Part of a small language model's weights: tied embeddings.
Each number is 500 + 40 x the weight over its row's rms, rounded and kept within 0 to 999. Layers, rows and columns count from 0. Numbers have three digits each. The size before them is the row's rms in percent of the matrix's.

# down: layer 7 MLP down (transposed), 512x128, rms 0.299, rows 253-305, columns 0-127
# up: layer 7 MLP up, 512x128, rms 0.303, rows 254-305, columns 0-127
down253 092:457505532537504489511532425561519530489433547517503516556454560557441454502527457510470585491537520465443467509492553491525414475415501555470495530475494476526522639487472556547543513520500465537473518509536491466457478484490525478502504500420441499572511511489486462440500458470441479491483488552426413493437508489539539436512493496444532507481549481489491491389446532475483488469486
up254 103:544477461457523495517468404546514448439448455525539441484468458529569559477497489497453512503520540374496513514508587556504521505492471570533479473453460518477453463548517419458465465480569484485543489463459527540528536555453477535497478560540503447519505463499486525486467464549518501541591496522543555517489470581522541515516616522468480479446549487461541493476450513496500485519463
down254 106:534493438510414551504494503372460412523591469502543480510486453525525538507513474526512552437509500523518557560484522564505506468524485479480472463508452547531531595482519461464514518471532527431487524455434541552477507499473471477462521552547462510531505461546434480478470446415445429487504501413572465501523488531504505538495504419469482449489513541501432547493518530510520562500491
up255 103:516499527467513514506582542365468474449466497497591462460485485445501462534463534523500434572510555551445543506472454566526488496529531483525510487468456448531503432542487535565506536466481536463463546471540467497496561523484508559540535496432402491541460526507541531519476441466498488495516451448560514481469471526494519436541532457524506613531533479430532528489537518475528451495486
down255 091:455543504502476515552510510464514503437436544481456555530504463466578540484500444500535511468436462505452451489497500554514507511499533460517547510624486427477544557505506539465490511483442532542487479475496401527517575532530477544494499443599537535453481478499512508447507520551491452466461537446418452499510501496468401474504444520525438448485468462459483544548468560539494470528436
up256 107:509543514519436509567525550520421451435496509486565481507501510471532471514545548507535463494393475481467453527507513562479514438486472543511406454514533473509493483510536494508511480434502503437489512490442490527547470477501480518519566448623507563488491491482495543523410473504530576535617541561496448448507579497520491445470474512489448490522478483497429461505521466474502540564481
down256 110:466497548491474525502503509553497468547467472551500605490446477503498481505484466455461446521506571476479461539499474508494549483453474560444543520497571422493498461445543386527560539521513447516501520482504541466491478456505450541545490446492448577486534497535542480533481523500473479568449472523512459480504571531456558509521514465460546540431509523443524571483533628486422466465500
up257 102:496465512459510537510498434475525492513519526498499508479473460560523478467497559428550597527555556513472521543522450443476499443497528458500488498517455510592524488514514532479514559466504542503470487516525469528505518504510492478440505498476526489448528534381499499467437531549605474472517444514409466482582512469501500480486497480480471510574465539502474539589489541395465499602426
down257 100:502492513458517565444438458519445507611454480531413522497512554474476477551496458515506516426497452554536561466465464479555477539559508521456546525548476480476447497489509519481503501460532455497554477495523542429528445482475520418499515526527476472516474545501402503576547517538473542465533543515530574539523521568498494563508475507559507439547455494461506458502402528472419482526508
up258 109:517496456517441454499466498525505485483477537483526433464625556478479467502557445517478454446499535474518507486502505483506565504477415478526526464541520455412512544602473446509524545509442565472441412529551494496557483441532498547535491548526525519529466487510427469503513489515486428447550481475467422555520515532500521489461531453560513513420477500427460454524546525469473462533474
down258 111:540477477478570519502530554417538538541432503479470502524479488499499540458528425473452501510539430525466515482496528533504497500529476541499500491534497476542451471518552523523535526550529510442409596589459535488517497481486481568503440514483527524460585485539507532498458490449524541526565546487556491506560547501480469607527543483453583567508515541500463496483483416545565566510457
up259 100:529450432491419532442494513458530506461494506547470474466439547444528529496517520510536462522464549473590532485455491467509560549524535574469428541460499477455495523467523463438526525515517518427508446468502543430465510501524538513492474507509512446491543546490509460540480511462513489474522498415516555514487587534460527494513515411473542554425534611511465500494574533426562500447480
down259 105:486516492488475499521573517463479515467435510460450507518455558483488462446473460517447496516476441466542578589528524510582566514422509489506552565485510585487507563452473497541512507522414454528519465516472478477527492471460474549483551509499473539450452533492579526540522421466452507491411513479497524510530525458509530525534500562482491473487453497548504591499486584502443407459532
up260 103:522579490545529447500418416502508490518502448553460564544475566431451481427511505428541521571448495474469496513530574492444504473574534525501441504512533512511524485463534523480463457456528578484484502503494493473508552486470506517479535481576479480552456471447509453441495504542470522473475480549489542517457525512435595455415498491419548557551480529473478520514537525513569494472553
down260 102:551472484468574531525440561483486506449523574476505476488566553528499482506503435512451558491500466537515513484521493514581538467445464448551481495479450508571501404524475441502518475534503469476538573447469555538497411467456510477497531517549488548410538426422520436523488518538531460536564482450499521491543479484541461514433465484447447505511542521485532453488492434577506537485508
up261 091:517469479488483580508529472391539553554461518487488571475543509513532511534469563513576490501468483500442481583504550499458440463483441506461541458544485450533536473579523507488547503437598508510569560508488541476466505499511457557478494485500458489504496455460502488518430458531526524481554472550460551480501578531518528487424507503450438488572428435496482488503472443532510464528568
down261 097:537413465467420570498508440432523528509515548477540555492549456463525586491494525525470460512492477510534544481448446462487496518411482540568512464502494534461517497477470462462575511427429498522523482490513400523494502485500434550458451462521555539548487547443457487488522492514579549498484494481470547509527455490494519507559507510532461516659513511522492524520523448486488520528464
up262 073:446513538500514557540442416468518516498532551484430479506442552489520492582469517440485435507498518473550420548532516486461551421514452555468488461500524508563428480495549522470496450443542507486469518491470509444501475483535467516513456506478550489524516470449492477473446540523561490483456450489531404423525531484501527532423483518431567465459451487542499458525523452479616518466480
down262 072:565518507545482495479503528481447503474579447508510466461533436499521443412535486474482486503562459475550545548504447489485475501521509509487447491577519448486488433519446461485575547433513494510555494535442490450501480534486489455568458579527536461513483522498497522573552494453507499583500564501507432403446534491474519525518439428503534459486500480521599533525441559496504516438532
up263 097:466466418518442536525433520488503507477447481531460489498545500516464456460466529562563504481446539561482501520526501503488467498585484521534462466484509511465478429555507481542433519449440568466590548506524496483481420525499547488599385500454509491488473535471535479508513567441445560551536512550543463577498537471519532514535462452512482435494497462497448445534491506517474487433523
down263 103:487545459502521538523509510510537470516487511506488544531475496556515432488508476547552581541508530527496556563517489495523538512609490468531450489519531491526495476542541496527456500445423501460536491586513547543406449505543473419554416510471561507497459420468512455479530525492513566487486553483555458541527509458506598569495440467452520513391489497493485525479455571514504511495528
up264 098:515537478490489514516491517451477502533474514422535550518451493515496463539464494492588461536556484528413520477481504502504443504478524485483523542508505444510573454515507580488534509433517490489486496530537512550479550425501464565501544466445448521437528506439526409614489493488483478487530454433500557624530542493565543498475568491488520542544520476421525560569490467527499476475531
down264 092:441508467496522549536485449444486539558525529478523501491573499533504541515511431535546513451470537459425454491455445448526510483505409502481517509546490505527501546425561496459474486449495484471477417510566435593491514561521513504494440488647483514474491486460553436498501502519543481586465467471529442464506489483493556479518497540507501464461507490469561487560550567435519478491487
up265 117:522464570514486537546485554586534489441440492472550514482524492572504461462449544506489509481518531454566530537550475467551493529461522510516521481485471459528473545403457448422468472520567549419528526472497535494447495545447529541492474532528488512446513476513542487551384524454435524470561516486508479469439552481515592429480535546449461513515489476484541525541474437454530499497527
down265 111:526505519500532562503541515561529515452406397560503513535467454560521514516424536489530455490486564440562528526504508477489540475517456535513586542461513466495455549474503462438556542501565539500562479459573420495550513502479558523443468490522563547470503471484485470490476502514534465499575465564515486510496487462432504489520478515539418437544488496442530530522477480498528506504391
up266 101:549570489572531540503463526566516493560509509467475485540473535494454486561488499476569543556427507488467445449463459539553479483485511468490539487471559510551469434509492471460500480512502491528598501483522469521528539520461530535468477536464521450442510494482472477503480452521440494395554505510413528555502484478539563528521465466503561492522461524464416503489541486376469550571436
down266 110:544521484462487487572490536525538500509493481535519541489513571509495531526518495514448525510532493483559510509498471404424491389511500471541512498487509505488537467516505569472557496546499438491496500467460557538568473429539451450508489438563513447514485451527537422526541466474529542449515534537489446494438549492523526560557591469512546434565463502461518493433532475456519433599474
up267 104:511527417509478474472500465413469502467463506506483527441419441521509505503479533510534466558474475506522535507546501542530520532472448532499520486476536446514572480504491509509492487487567512560524589419495536475430504554431486528558528479517504553426448537491469492399518488501487500473570488538578577449543479452486511433552529527521519491467508433540563504477505575456535583467455
down267 113:502492455569507462428528505467531502486457489451485410477552423584477503502417474527508496525510528495473523558547567573475459552452493532478476422507476508513560485490537559512513575480505467481515491492512492436488567536448523516563468582411516542461508493567504499461501494463530503466541536369542567459509517502545513493485477467547526528444529492551499480481517506480419512514465
up268 101:505484467449498520434462483467523445485547437490416514514525544499552400546494437442557520439545468548508467466496412469521518428492463548524502496497476476475466562519526460493513557468515547533503505510451496450529473481516546447422536451482476550465468552469557487539493552485542547490441544512491500591518486480574581509527529555510443495473488469561532468493491491466446598502503
down268 086:517560453451454505498499493527483472550448539536501469510486516499497543485569515566524507575491473460527500507548453547449451537440520525528438411508540522480529511479434462526468473428502468494515520494532419532451447520495525525548489510447490477534473473536460514473522396509497531534604459529464484441420606549477467480500526452462479509497561514513536430487506591467515430481533
up269 096:480463555485509549490517516478467504504452558515506446440492500487520462533475530477553519570453488569478571466522490475488466578532491574464410449457483474442532574497500452403529526515532524573565504540443527523532441403486461481472472497468544462459456514513495480533470497522520550474498491431442583464511526488543558479552515493488495531519506544507471496429575485433446540546511
down269 101:437507481495470533508557553567457565444497529520513552538463485519442518507478528504469419554519493505481501521510519488532568510432557517502526522509567471469457505529492475495464479485528469475502531513475442529547473512527465436480448448537490616488547538600495506572504518483532516518475517523414407536477473461497548547528547516458469558562502519429455503431402519490491464542448
up270 105:521545438521541494480566476481533539491524455496496428501431509428499502517474514489551496552471473490512541442461497494509495464599507543429536517473459483382531451587489503558538540427470468447515523537483492493484465451561563518503556455475474502504545508474467525584540471456545513559544507426527505474532544499468583580472483533528461429512500534519497486502580456495481465531528
down270 101:557481585463456517508483398552497464529496466511467511528491525535471572624556537492507466528532533493539511505556541467541468532461483433535482568502533500486485522474505446473548458577426564437531529513481462503537527511495471454529485494507448512517456526496487446496467529505468550523436432530482468451501527468488458475425482564482495547534530534488553513467497376495529497479580
up271 091:568505494476561557519508415531470468421514505590531493460553556533525413499491492550461516480543460460495416394478469477502516486533501531485507469485503502485557531554468454525536415546468559500507498547493500514441582567494507500503545529442480493443550526465505501479558544478568548514493455488477446529519511514481509571505482454529426476520454529495496491453576509493520469442578
down271 096:439542495529519524540489436567480472529496505491490499504438517521505551487488515498467599546528522573514588445532540426524462438538520517469471617482494491476461472442493468478480505485482510545505506506498578500556448551502540418486517522484482601465531505510557505546450484503466498487425533442408475420470575510486513468452528481489427493486522432487485500513429543499525539507485
up272 111:398586422516534503498480550510440489417507488514461549536488486514506524494607512529538477506526512504515418458528520553521465482465550548481520494536555518532473572491537500493482509501427443479437482436462504421543515526507526517483515468411542429520465425496496475515551496479458467471495446519497519553547484513487506535585552498485602467527563509531478525455471503489491425486529
down272 108:528475533505628527494536507532486493528424480549530529508571480481560496510458491523485506430540547470524418537544491486529514427477440489489557470499480525536489555465514443464492530469510500445536496478540545435573513445567543544550511530437529483474528452509535504500485475570464550524532502540467500466599567572537523491491536405495520446480469434482527488452532493506505525440452
up273 102:491519555491475509459475475450465477511444473513535493563475448465511542505476507488413497509470431592557481498470546468502485540493456492433441479517568489456549501470528498533521488490448522495465545525522519610467480453530501592460527502531485509483459583489576517440506497464512544477518431440471500471544502437443453522575524521507518567452534524514404493568537530480540580497516
down273 100:439547488573529606552519488485473504506552498436443491494496472480488432482447522530481474495524470537446468469498523498566434588438483496456474490547577451477465529465499524479513468535465517499425511505440468578572518512524482524483504543513458532518442455460538432451496524449519562440499424503464541503557519500483492441598546467510483524562461558541494548494490544521486535484549
up274 108:510473529494475503510518516485453531470507492531533462469526515551483550522570609526502411468453473473510494559490517524488487577537488524439402465503470476513530483469448557475548528446428574478499518543476544480517456488537547523487529489527441525465470505480503491434450471401443503500555498423499519384526511474412474540482532439485509492548540496540456511516552549506573476535505
down274 100:558530505518502505434485514517403520503515495452575465464492500518564493535507556479507509526510540533468577595493523468524478496519537487518480524458493490507470546536465484468468547548534485588447520487500610539508514543501470466473511465547433564506533423402510480493496461431500546593487556435491498477447516538425459517532528493495451515449490585453499470498518517464488565511441
up275 084:527546456479483549554540492453459514425499459478524523516489527579450588439491483504517505470449447509475502514556499515481476539445557601533476462562495526473530506403475516439474508501553558466484460542465511445480541506466530553390465515517551519503501494505463520515518504593559447548517477492520529474536481523518534568446555558491501501473441562516504521542563434532489508548457
down275 089:515504517493493497523528482420436486454480451538532478490501514500513511474511493596489485442523470478495479435571507472519562529430520598432419513499494513467500444444496495488441527487469467464556579474480448503435521497471546605479490490511453523480575579538503467409504517459517476505524490506557531560487539556513542506475452598499502495478600508518493448486545533440491498486527
up276 089:440523593463441462534444480486482461457458433452544521484509483519511500455534518499559538521499562522450484431528525522552528470470565488515498449489475480510541518460472438486477474491561506477529454497531490518574484503482448533513534457474506440561565399489490479546587528522565483540561520508482486537483472531553533494484505529527534564465481430510543458540506403612470558498506
down276 084:510568495439493528558485488439459443554544514429510522566471500481491450421484544443501551552514470513457536541517420446576500518580465513508472406452449470537443532471472450476536484522528464521516629522488532554480472581435487461417467546524514526515482439495443497509525521523497518501435489486525446483465531552498477448501542496466534520475493509525488509493494426494498541491534
up277 095:468544476496461481452504499543456566481478520469492463525507484525510504531577517470515485484486539516533470470467462514509531503440523573444525435507494392505577475457424489469564464508565541499447555548497505556445519415547581507448496434512523493515465565500573494465506493419579495507573456409458516495543496475441540525538533567491463457515530547513494475465531484506505468483450
down277 090:568497506514518439453546467520476564498511517477534496539544499469503479541488402516462443520521470565484566540507513545503509546497482511499468584532536463483480504531482502456489453476466544434486490499487471495596604547579524468501455483496502558495497407454571516477461484488560573466559471534478555495467433462493529437436511508492448495515474502544511514459433484530463502408429
up278 105:500456460430528565568528529451513528468523498499504494481433493458449531507422477498401491514549511484489480398518512512565532468482489547429513471493543531453518488487573482589487459474500477542518502479561460499489496473532504561551535503515521530557552451441569534570500526528542515450482487606503480546511571467455444536428517535511445513436446505466529530478535496519462531525459
down278 108:565512619455549481549524468529524533585497464532457490584436497443506540470480535519514501486537480467526522499493513421543509477461471492495586560506517508457415531468529523456459500492490548516479463471450479575541573479511537493516486483552541493524477444493493532516563486502417521494539506584450502555504475418490438437505464488551571513489545497507525524487567542532436488509542
up279 108:454588458448511497354510478555477455437499481449492522477511555423456565552513533503535486514553525470460489481477541440493498543519576514569576458468514459502486541406465565489445491476626521487522517523499438561491461486491487469488471478509438468485507489468477503462537483487507441482490487545540455534500448504521545511442513566510534529502528457484528477520534499532532548479462
down279 100:536511505490487497472507476530504436507534495474538494581479535555451482453489441482500567521476485516536577515480482518452556487471476504479486369510502479494487459532486522529497582520469465499484490498501572486473527616468517448499502466520475543527494511556436490496407445476483535502469531470579469506388525535480539471462474475536550511538562503491401493490448484482613521545529
up280 104:528441515487475513531408490513505482515520555493558468510557575555575550457575510500507489474535511467507481530475481492502480434529496487586497500523518448562467473475490470553519424503516524456478445479525466533478560455463531529420524492462479451463528503498510500456531509498486591513509455605446483516485459499506498530458489524497505445636495492501410555550515412493472476460551
down280 088:505482551517526422519511463507550520538471509504525536541479449557538508504514509477475517477543549551501551558544472482584530400410565472489481644450528471449552512480477517433535554554499481522463508456447470461486536525521487484523532509556453549535458481503515508560480484456549469460437551555548483469432549497542464505512526492443492443472464525454553532519491555456480520532478
up281 098:504530562538439460567470462564483481528523450474481474519447494436458498533501521488511462537563530472517461452474431523511493462461488528495490439442422556511560468483496447502505546535470572547476486467559522522558523459529515482426477558452514501477490455518451530458459430488416520483499530481478558505462551569511550452500497584515514550455538565414444574535514533489545504490541
down281 098:464464552435502526519434499497501481478566465552461500581473480557503439523541496522495554468544464499463473468550458538494551516514435514498528435485447559481495532508541499443470562517468491499466482465504541512516477496455424544456489573485507515458485443475464536487509425519486473533502474537492567542516446513519527446469566487610507561475456627484446497417457486464536521446536
up282 115:584517493521539490478453504453544546477451446556511533530549529595513529555524538450456478429473463406487462519488453471481525506442454572471510515521565487444518490479573530494507542488448458522436482506538487481428536529504532520497556466482519554449501478508437445493566553519434451446501459527519531496557525497472434492573538418502519526497512466545542524512550520465478540578498
down282 121:439501483440520447574524520530483510482526561519431461511504495510536505431498533474492532549529464444482476527545477543501452443510472501514512626451450493453555556520457474519443544510534546532489471553447526452538493467485524429534517433517501514481463435518518451547524537502541553537486540512532506541545492390510508570478499443576431472518494558503414491483433535457526524499516
up283 079:493536511444435563541386460458535514474469507464539521534538522484462505489580441476504485515528486552474477450544464543484554501379492535556540512530504495513466440442528485517506479531529491462491476494525551563456474472551584552559527459459500508561568531506480516507476486530518501508566476460428621513550462531478507455456481507546449509555513506451505459427554498496472503509486
down283 081:533526544423541497537529514487484479494485516465505538584487549490481494514509454490472587566492428469468567471597421542503533454503505486522501439537414533505438569558517554449481490511555488470587519428567464520565442470521503430521508559450486498548495474486466479546495495485422556494448514474502522532481533565445515522528501496438430497474493520518493462533482439498488524519452
up284 095:527542486503446534458487539462554440488512540480482483553518545490550451555403501455565516535521472546445462532466492450500474462549531505459442521489480501417473510530559504486456502430574511494453419469501518514533490486538453483449508528492502478515553570476482528488415494491520506570570426560602513517523519475538488481516467533492505424453521587549522478449500494492569555547511
down284 098:551405478546539447418501497468458429516596547486491448518469487454468521527508511496527494500527506528402546486496581405506519466493517486539487602502480534509487529486483465471526527550455527528493512513472510501453536466491547462500517539507518380548485499552525446484500501494460577575496494428555524522500569527512394519507497497525523473488470531521495544477571550441524528506489
up285 102:463504511502536575531504436517472495440463473503502496531503458475569521509478529506487475455510465467436433520537508563533532499436496532448508458437490500436552510518488486521425609445519573529493513509492522475503545456452437523454481477585528541505434549522496465615443508571491540494486493511551497489620505455452513495534420525501532461523464464433501484429510505497482466502510
down285 100:484450462503564546504560433544562586546477549480493554537569531550564514483506506470433438486478456550472480506485489533605593501478500483476531500533539482532560472517433486477485523494501417484468519544511484462494509479462586548450523536507526476491450541545482479575486516534452539510399480537469506509570505508505564475436437500497494455535532491508530560462517478543504456468460
up286 088:478508438442480461496526562573541512508499492483456494539535452516498481573474530508417481593564469499509494475509482554495485527502553468490475494497470553537569450437506513525459498498514506504571448535532532531505559481584500523520503537441476482452554484469536528417490528540440476504548517500582486481543419468471476508513476493456503548438430497371515485502527479469480526566588
down286 085:532509463473585459447492453547516475479537491401453507484448503559462468487425471480589471475542556493582485501458556465532531507468525514475464492468514521548525589508503496576482486446479470472512497556563473535456424515523495426498531569442552454512557470537540505538537543484492491489430500480489435498518482541497489426416532451507532478513481564548540505488556458529497487561514
up287 096:497444531482532509497391481503467505480505550457605509520435486550531545528493538566458416463473546453496464448507439443568504491479447504502562508560439462437488563511416445554507457461493493496513492515552525472422492483506553549472512548539570487552496474516534545486455520529530529518521516453456478404478513470447499567530509508446492506524473557458514456498471450477464460510483
down287 098:541465525504469462520527480594506508449554574454495553508503529461427499522508504533527482562503525433425421479519499531477547480415492448441456546453474509481582436449482512584521473518524487506522534485479444462509528507487478530491579517579546492535487512451543506556510492463598508480440540495500525539456521484488485445507506501487531515502424525420575529451436461459492498483549
up288 112:447525516488411624493500517439478514568489465499524438492408520531522506458513507479531496486541515544505523540498573552483532528468473498544491515461488474451480531495465522551513481443499539479528507465445470438527463484523517544504460434568551447543548551484530489420436503492542496434571460452554530484546467478449440533472522497531460519512473516505448569583508571416485496481489
down288 112:531507495509432482516519446532514574487522483495465493568481530490581553499468464463387481525445464546581533581417549499485545521458456457510473440471533512504522516543445464504549464443505432480456531474518529482499519518513496566470468468557480466517455467535547464525549531446528529426461463476442516540530428492561456462588521532528528453480516508535500494484549588466526494494477
up289 105:475566453475509534508501495461490519440465490473555470514414513513467526499533560524499527437531459488457441506397512486504479472458492514516498476496479465420477488582535570452549519469524494553574566507522498471518544545410540528446548506501468526545560547425514545513515499523476539506541462440478450466558560547443491543482433535533458537488514476518456511456523512475498528555613
down289 112:473507522510498443531540502523511491546510468466386460565469523458460516526580491462479547487510475511505528484541504509550520512431454497472515636405500481487583563532497457496500514524552511519532442529433511510486511486496510509482536465519603503500501511408548533490539521514531557521476522471532445478554493482562510584598453512529451434526496486478496549562477498543470539527507
up290 100:542525484508486490434447506534486524459462436509449502550502522470543470450457528560464520510492437489509485458613493529534511453569524474541561460567563486558514460552432504464452487530492534479439464520473498551497471515560530461533474508495406457523477504499543494493568437533534490507468522447554511489531480495571557608488482482456422469516530494494391492543532496506512482533558
down290 103:461516515520506519471545538496459533486498472514519412533572523492517518531473471457452398516459483492525557538436476537493417503470489488434480531459452513531559416473551591500567502507464401457566529479520551483501537507500494496491532513470573493457530425539430484566467503492511535489498429476527500475458516512455483479520557561522507544490435425573464517468439467522512533544475
up291 094:438550467551432515478494504505476500590493473519485463461415474469484529470501492503534418556530494478536479503501417516475502467523510464573478460486519564553486565506442480531463483473445569504551521541453507488492538575540541550552495529514384423509558524543483513441469444469449523469504539485555476585473504467510516471581442537535451541425528500475518486510458488493500508497551
down291 082:527423487481584549499553539494456453509546467493533518501476465488538470471483495501501523499469443509564511535488533457494515503453459557516456479442439481517473592512496526543487491448527390427538495556538477460449496484525581400443432513531480455524539555471537477516509534507482511470537436486453450542413431495528485446442520476532448457498480474529489576460450448507478489481468
up292 102:538498526510472509430476480498528549505465456482503469463433545482483481449500584476509499499571445497591512446536450491535439456443583529534501472530485507490502462489492515474481517470506486502367556483463488466465541500515507474532576534515441511485514515487456466445510559553467554513533480421511504575525468495508536403533501525473445453499478451489543565498403538525501565454554
down292 107:488453446553463476447596424439516494499521545460516513475547544501460494523522479488472448477540514567458534496496532443524478514522505545518495464450522472500552476477576493546507503568532486480447508585503461491581522501497539466439486489505483595568543496575460483457520435461483463444521443529458468454485431512494539518463504492510469547459487526498415482509566389551463477538517
up293 099:534528517541499576557444565517387531479504495484531505535495496544526531475521541484466472457552498477528525496459533550435501464467504553523540550544540514578464480491522390502428472498548528466464534463520533474539539559571491536461494462434513454489555480516551447480466539438536500427510457506473478524507484498546572509492487389499558509513501457536496495588437503446478486527480
down293 100:547496511465501567468533460466517464551603484516513484579534546570483552478470521523481475454474528466425531527467418556453559544499501414490496483524524486555520551448456527445499452518479524516481579465516434531510540510458486550467484471407470508537550508481500516527521517457496531401560458555540460473542474518478422431487479518444480542475498549507514471468490453523543500468440
up294 100:541483465526517491495532475455504441482504484482480443473549533506460467498534499510498472463596499469509454537539535520470580426532539554515436478431465522479464507556514499491566434469530428609519455515484473493488502441539504542513556525531520488511393486528500533488393487461549445482515524518447502522536553512482502509551505458452459578477566467538518517402497468489445499484569
down294 108:477493479582482430473527560452509484502473532454520452528491519500446532506562532431519477522439523529392564510476480587479516489506485491456527406539523486492519530518488493516577472488577534443502542415524510491473451460552452494470506503465474483481518528462473508532566541454504459552535479555554535542507528528431429475437483500523505506516507616492538444542494431539473549507488
up295 111:470613544486491472473571477478540420561509423446526453507526475484551461507508502481516483521538474507415581552582488472486563472466535512463473524428523462439497508515516480519533482472547519513562480484466514474415518454496571520550533458492540535496468520424443544491449610528486482530497479492497549488547532492474513512514528512535473562532447444506523460432507468454450509440508
down295 118:480566476476489440544543506527526478522492543478517530447442497440480508512479501471475505466460528438432551487493485532543425493536526549500474424519516463539459545545533506478442532485508452529473459536489463526514494618484484505546444537395427446463514497505486539446452449454487484522495415467559503485512583504478504470495583491456552475441527464468531482502519518522413541429446
up296 100:426542546476490409557451432520463464539485469536503453493510493522593532464544538495559461606486548498467428501535575520439492562475474460496500495454460419520550513529499500500545475480570463478492463487467472432412481524543473542521524490541505443471450503438527484423492511468433497513515524567526498541463488530544479516533481498476483441542506488511511472400493464464461455516517
down296 114:497497509530445457517436512513437513538497464524544532472435557434480492558536496445555549453473498555446476448523458452514518532451522494549516519489453511493527527510459553490461537569500481490527465504481470452536417479551467567516519550492424457528501565552498481568443468484545454581459509477447457504522466418451497479513603414505499506472461539506545478502440506509580526526532
up297 093:419500429529439460506454471501480535499528561526506529479582533499575506458469538487449486493447518506560479508437535472516445433565498522563563451563497531467471493532444441434511494524538525479514429531445543461509484528436504538499531615484507476491548455572514496436529558507493534492526590462528439492527522429565522526454459521530486528495507531480491436529524504528475517458512
down297 094:561572544527498453548523442513475435487444556490540514440491446502508499483574485538493450529483485541532514477497549449529479481519557498483435504515443476515463573490541500471459508469466372540498491417473478499425474523487558438440556501468591445447463479487512513538495493535511560468530544463529453500448479480480523470472490483531502543583451517576478435513522522483557456545490
up298 090:470459585483518549532538558460484533476527478514542518521511538499516483454538530422590584496489488487432494503429548495479455493512521515499404456428446526440498431505481478470444494460498518520574505466438524446522494466466494522441570550513518530518465477449537438456456508524498559525527475534533508468507481477538555482421522487402551464475434463445484557516541492478542478484550
down298 094:530494538437544498509480482498544577488513455474571512547520528470543522497504548481508516533474477492551495435556535566443398497448512485544527494432498438524498497512459588498520503456490572528493458517502511469546555538553527430538572548466490522592445483504477489537567463474474514490496541563478482490448505520482534514480431534503414512468494432556530447576452475543557449537510
up299 096:500446501472477578513495469489493475499468431597451596502531541473517474532486515549507495520519506528448458520503513466490531494546459512502523443447517508481576527379533534483436475485452547500471501501599569529519464486495564514505445454543493476512440449564527523468465478484518509528528491572428536452578447523510471543481465535505471476493477502525556414561523533507577523532452
down299 096:526485478507506490519542588458507521474500553511567503531531474533539555471491481559555520533473562510497512450549511508460490545477529406484470489519524516483563500458568497536513475554499486478482486562492552544524475545511490455475455475474507435540524459458512475446474475489443491434412436503489548554498479512537562483529418439488423496394375520474509470533539517537586488489476
up300 092:515414521491522506561447504506486477475445518404534446484516476482537483496472554475510510532503503493524524448544472488525533537393498565517520572397531553511472558507443447496517454563521416521526507505470536514531515494471522567450493493473534536458423553465500469562458554523562491511482562483524521435510454545502503432453519452458483513431444521552484487489556507431462555514525
down300 084:518478460523497500457548411464475551566442541511538470497532589433501452560478462537481536520496430494451450538495483525561446446555566467448522461499527519497511553439482538510460583491457560516496514488522444551518465520509483441575525498467530524579523554479437466489503544530444497466417494523484545482461447521491521475511540523536523594520533529490552497478504475517425443495541
up301 093:499509537473441535553521497536526428545549471492478423488456523536572499448507509475556441532508424518545545466452518483553457501576443498550494516476432444503505478472417501421461596449516495576450404526516514562518539451459483504477499563515463468515567521502574457462515488512554432566462439491518525512492509544495506540514533516500491493488534478497509489463550426457470506517516
down301 087:506497526522554486437483505502465445520553510500553530552479508428448477482515537478467500520540535510483490499511634442468449503442465453528466572547489475516500430505525512510510478523486526532456502485477512508478508519491489395493527538603477491530504597562569467452489501438459586592490475448490531490525469529481446480488481451535522450522452588520480524471483428525563538518513
up302 095:445470465609503547455542488507472506481498473545559552522463489508605524419511492481528470488493561494554510510486484466561489531513541556579527455525532507437457532500564397573488514513498440492448466555474501521518517500568529470473520479508457472452541440532472527500463563569558540531524503519444509452515530446432441478464518485505528460493495521412498513526570492445525474494539
down302 100:521463436480499517532489542427526488449449494531437517514530565516477496578497453536433562530518485490417462520465505553497569513478523468452549528544510497507545484475536546536539478498504507502542477524462480453505478525486440422448546488467452529594459619454543473571496433468492458452540551564534428506448485520475557510523501503506531451567466501478494410516492546490481473474502
up303 113:450477514517424547536501522488499499496453477524455512462501495470464481542498502470529478527510546536624536538503572506433469496461468532557556436554451483514421515480477527544507481476522458499492465479539536476459468524509616519538510479495459534501475493466564450494449456462450461549427502525534525517493475454454515390527459584550618476447505509553450484469513504464496511465501
down303 114:553504429456537493427494481521463451546487439526565493549478548480484464520521513513452523420485419544512533568567574553480508495544497422562445549555481558499434494535508515510559471530503530600503468485447532470474453587506453527445465514475439524511538518515550476532485431483561475456557518499511505511535506506483461531515494541498454494458480517476457522466454501445442454430519
up304 100:460488477530547528505528463444516532443471525558476477475476428494542495464509579480542515535531471500534534473502449445583506492488551560439508522492524493459483475509468481504542511452425505418491451530484477510456417437465546488438484488473491505556483537509500448516583524568541611535512486586495538512469502478564555534469418438463488462542452507539462502454581491479500495484556
down304 096:609523526501518498560487578428483513512556472417521472456530462479491456544558454465446469540483493552501568494532492513480468573483462453507547565411478499549437583494586529481519480433568526499496603477504486540539525469586480521521544460518471501466399483506554511478484556493423515470496514465531525512503506479489461487471499523463499508499530511464554512498444516522515514539534
up305 094:509497483505489504491500560426490468468533516463572476499442513510531523504560492474445518550540476465514502487549474467524509513472538510559555472528560530466518514493495510528547424488394517473479464525504559490474462571482600461513509464531543529459432528466577466470513501599485498453486491499461568473483522461569440407456513491518541561566563481505471545584575500468505486438511
down305 095:572510442461418545500519512539559483576473547527488554472521492498473543529503530553490492477464478462495472437465513570464517460457468440503600466556524550473530535507522533532546455567461557525474555553533481522569496525527449481514436412421429536421545534518560463504505488514463473432447498502517475524506472504466446558523540547550489475539466542504497492516490554519466507518439